Weights of a small GPT-style language model, trained from scratch on English Wikipedia: hashed n-gram embeddings.
Each number is 128 + 24 x the weight over its row's rms, rounded and kept within 0 to 255. Layers, rows and columns count from 0. Numbers have three digits each. The size before them is the row's rms in percent of the matrix's.

# down: layer 7 MLP down (transposed), 128x64, rms 0.141, rows 2-15, columns 0-63
# gate: layer 7 MLP gate, 128x64, rms 0.22, rows 3-15, columns 0-63
# up: layer 7 MLP up, 128x64, rms 0.223, rows 3-15, columns 0-63
down2 103:142093123156143114125143089108137122143143130101133134099164116172131081158157140131138106127121170174154156122138145105131134118139105090107136115100109127168175163143076156131094155151144125
gate3 111:122122091156177144111180065109109118099128127123146128149131140095122074135089142113096162132098134123099118138100136130138113091134123133118106133128131107131079112125154149125174084139144115
up3 097:111123073096139148173161134117158137111133137122151132148163091105087120109126094122135131162096131120142119133103122143136115153142145156204150100117108135097087151099148092129100115127121127
down3 103:109114091112135114131156159147120130176116137121104160135085115130091099110091124169100149119155138121175121148119155146093167133122119143140170111128117162120097147099129120130125065131137165
gate4 098:115141052140099130109111107112108169137090129121133124106121153084151101157176129093120113150125143169087146143154127141161114127132105175131136126108133120145151156115136152117170105133114100
up4 094:120142162155111097137075129125129117123091100133163162143063126100126109161118146093170121117109133144139121100127118171087121110109143147121162114114143130131083121099075114141121122132133098
down4 101:135115123107159171093124112096144110151137094157171155137115137106170150101108147117150118135127143081091176125142113150129097112121131143117155147145117127142110134060130105109161140111159158
gate5 102:149169119127137169113115124155129108122136064142111183167136149098106100125130128172124139133154130125168105150140114149139125120122189114148114154124146139112133105119139164123099152136138070
up5 100:135074125150089116143085143172124125154113114148100072150142119108110123099106096101138109106107119115140135144140121154129103122160115095120131136128120121144123160168162082115176091122153106
down5 096:148106099121171125106098140131164121117166124144105097112100108116141113108095168167103111150160098069136113159139100145160097140118154129136101153131167132135128122124112150146105163124174144
gate6 093:117140135123141156116142147129119113142129124103117133188105096093132140106133126077171157163155130133125119116120118130163092121129098126092058123094107133106087109131144084164130146102106130
up6 097:170151110106106112102090120145096104121139091087098135098165124141105118126132163144102123097138097130116123110124114131154115129144169145161162130109150139178116118138129097113129105159111059
down6 108:095113107134165149085138159137144105116114136168143162120092128162155106130137124112122137118146096121133149102115137143180202122125097131143167144158127171121127132123156125128133104155149083
gate7 122:142140139130126153089136137107149165157162127088147179124120123144139155161195138139129112114158105143163117116106098132087143101159140087124139174153143142106104135148149163130142117119160118
up7 108:165151137147157131125112189142126134154106112126122138185095131128124136143065112134125092129137110114132116098121137136081097148153126106131138118138104128102133131078110159106152140160158077
down7 106:119168136177108144110116119131123145123112159128134117148104152136085130138146109151076141126126129121108137108105085087113038099117168147130106170121157152110133127119125135102125131109152132
gate8 088:158061162124123131151078101139136135185098156094168086139138113110127128140108127118091119136131124170139140144108101137142163145146147128126162128142144071108119152145128124159136136140129108
up8 092:115120100126133121106136130142122093128117154157102140112122122162131174080075130151152133130119110091130132087066139138089130071169147120146134154130141115149115149123142156094137125138172105
down8 099:142127177136157125143134129099149162142117134109139119100095079148106090170151112158140151107155100110115105176149129113139106147141117137148088092105114131115098094163114109142097148102107162
gate9 095:129085100131115143084135147140164119118118152074091135083145113112135119129156137147150149104100120111140122145157188128167141115105168138127106136178106152169159110128134142131124139089130139
up9 089:116111132117140133136142164170140132087116128120131115115100159154149157146149126122121095136121149078125111096105129097130097080140089129141141100101141128145123160179177121170096139103129085
down9 103:127108134103107122113132135107135149153090153120092139107148109126129128133142118140176140105125121140169133145113159161166036136083147088168121142117113143156134141097097137108143129141145147
gate10 108:140112122088139125094109181128176124114118111139124109128134108146152163160118140125106171061154135148127102120154141150111111093082133105097128138135108097150111086149159141141138123103157143
up10 110:167090145106131113149140129130138165141130153155133153169113147128156138106141116120084135123134084109108145181167084183126097105125098153098125151133136112099159099118141117109160098135133146
down10 108:143153139108105131068120172173157143172092149142120142089147134106103143149144134120091108138095130128131104122128096151125090114089109110147166117110107173115117088145117149146116121132114158
gate11 099:114146147147169146099183151141099070165143158124168108115117097129133153113122157150143124122154120117159133162103152116160100156145123117113097092101157124143105118149146150125168153148133149
up11 102:115188140081123158102165136158109157107098149161141110119141102144181105096134158149118140133123113148122148117114150108165107117101132107152121090157120129131150136122112121095154117074098122
down11 101:164120096188157134118124072094135118118116104170168150118111118119107152164104139138146150096108134108119112130109164134087107120147107152121138154156095171131118152145104155114105103138150134
gate12 104:103161157113099109116134124158127138114138162098150160097103132136159122184134154168130166139094127128145157127140127147141125126065112072070112116140118157104127109133091146131131130121113126
up12 100:136075113133129115134145116088159113151112122095119132080147152141105130128108151132142078130172123129137119156132101097131099145119101123124110093165167089125099107093147085144151161148136160
down12 115:143129123115118136130129120150120109104143103148105128044122116142119130119119134110113158160122115097126131129124140146114009138146152141125085133141131112133143125116102124105123133103119157
gate13 106:109165127109126140128179135121158133139121154150131131122158064148149137135135114133088102136093107096148095128101116150136079149128129114134137140150153059130108158136137112188117144137119103
up13 101:126115103113137135139088132151114111143120157146117142139149171118091136081171114133094127164123116103116155152141097143164082145125116153121107086164137108159107106141144081103145138144124179
down13 110:128141102145121111141174130114141105163110142102131177089163162092119140130123166117144107104128146119101134155121152126137178122193139148141148115113108135086136151120120155158075107123108119
gate14 103:147145181125074100138137160092121132123114152136155158143085135160122118164146097120109094078118145113102154127158128101147132151144133147151150113162126126087152147099143136112121139162097099
up14 114:113160108118137133113122134107137135137127130155108150132092166083153137111176094092183098102105143130141115100071090085136150135095141158092138148141137114114126120095133118100111153156124136
down14 109:091159107132116119127158131139120138103131153134141178141122130111133100089124171138138126085129098152166096163118088130115128123134086188077106129170118125113145138166144144121131118149091127
gate15 119:148142132128115103129118084133126139099124173128154149134122153120163148124128114127091176136157104162175126111124084098153112148124131144152159103109160118127135082144114137112099127174187106
up15 112:104165100104074111103119150156116149147138146120095122124147115129157125124170129152115169151120112105109148141077139133150127129087126117137137114156135142130135087153116138173135176185161126
down15 114:077131127131068091124082182133131132125117153110103096131122082114110124114106172140159117089100147112135125135135137138138094116139111140122148120146091177088120091136128135149108124158132129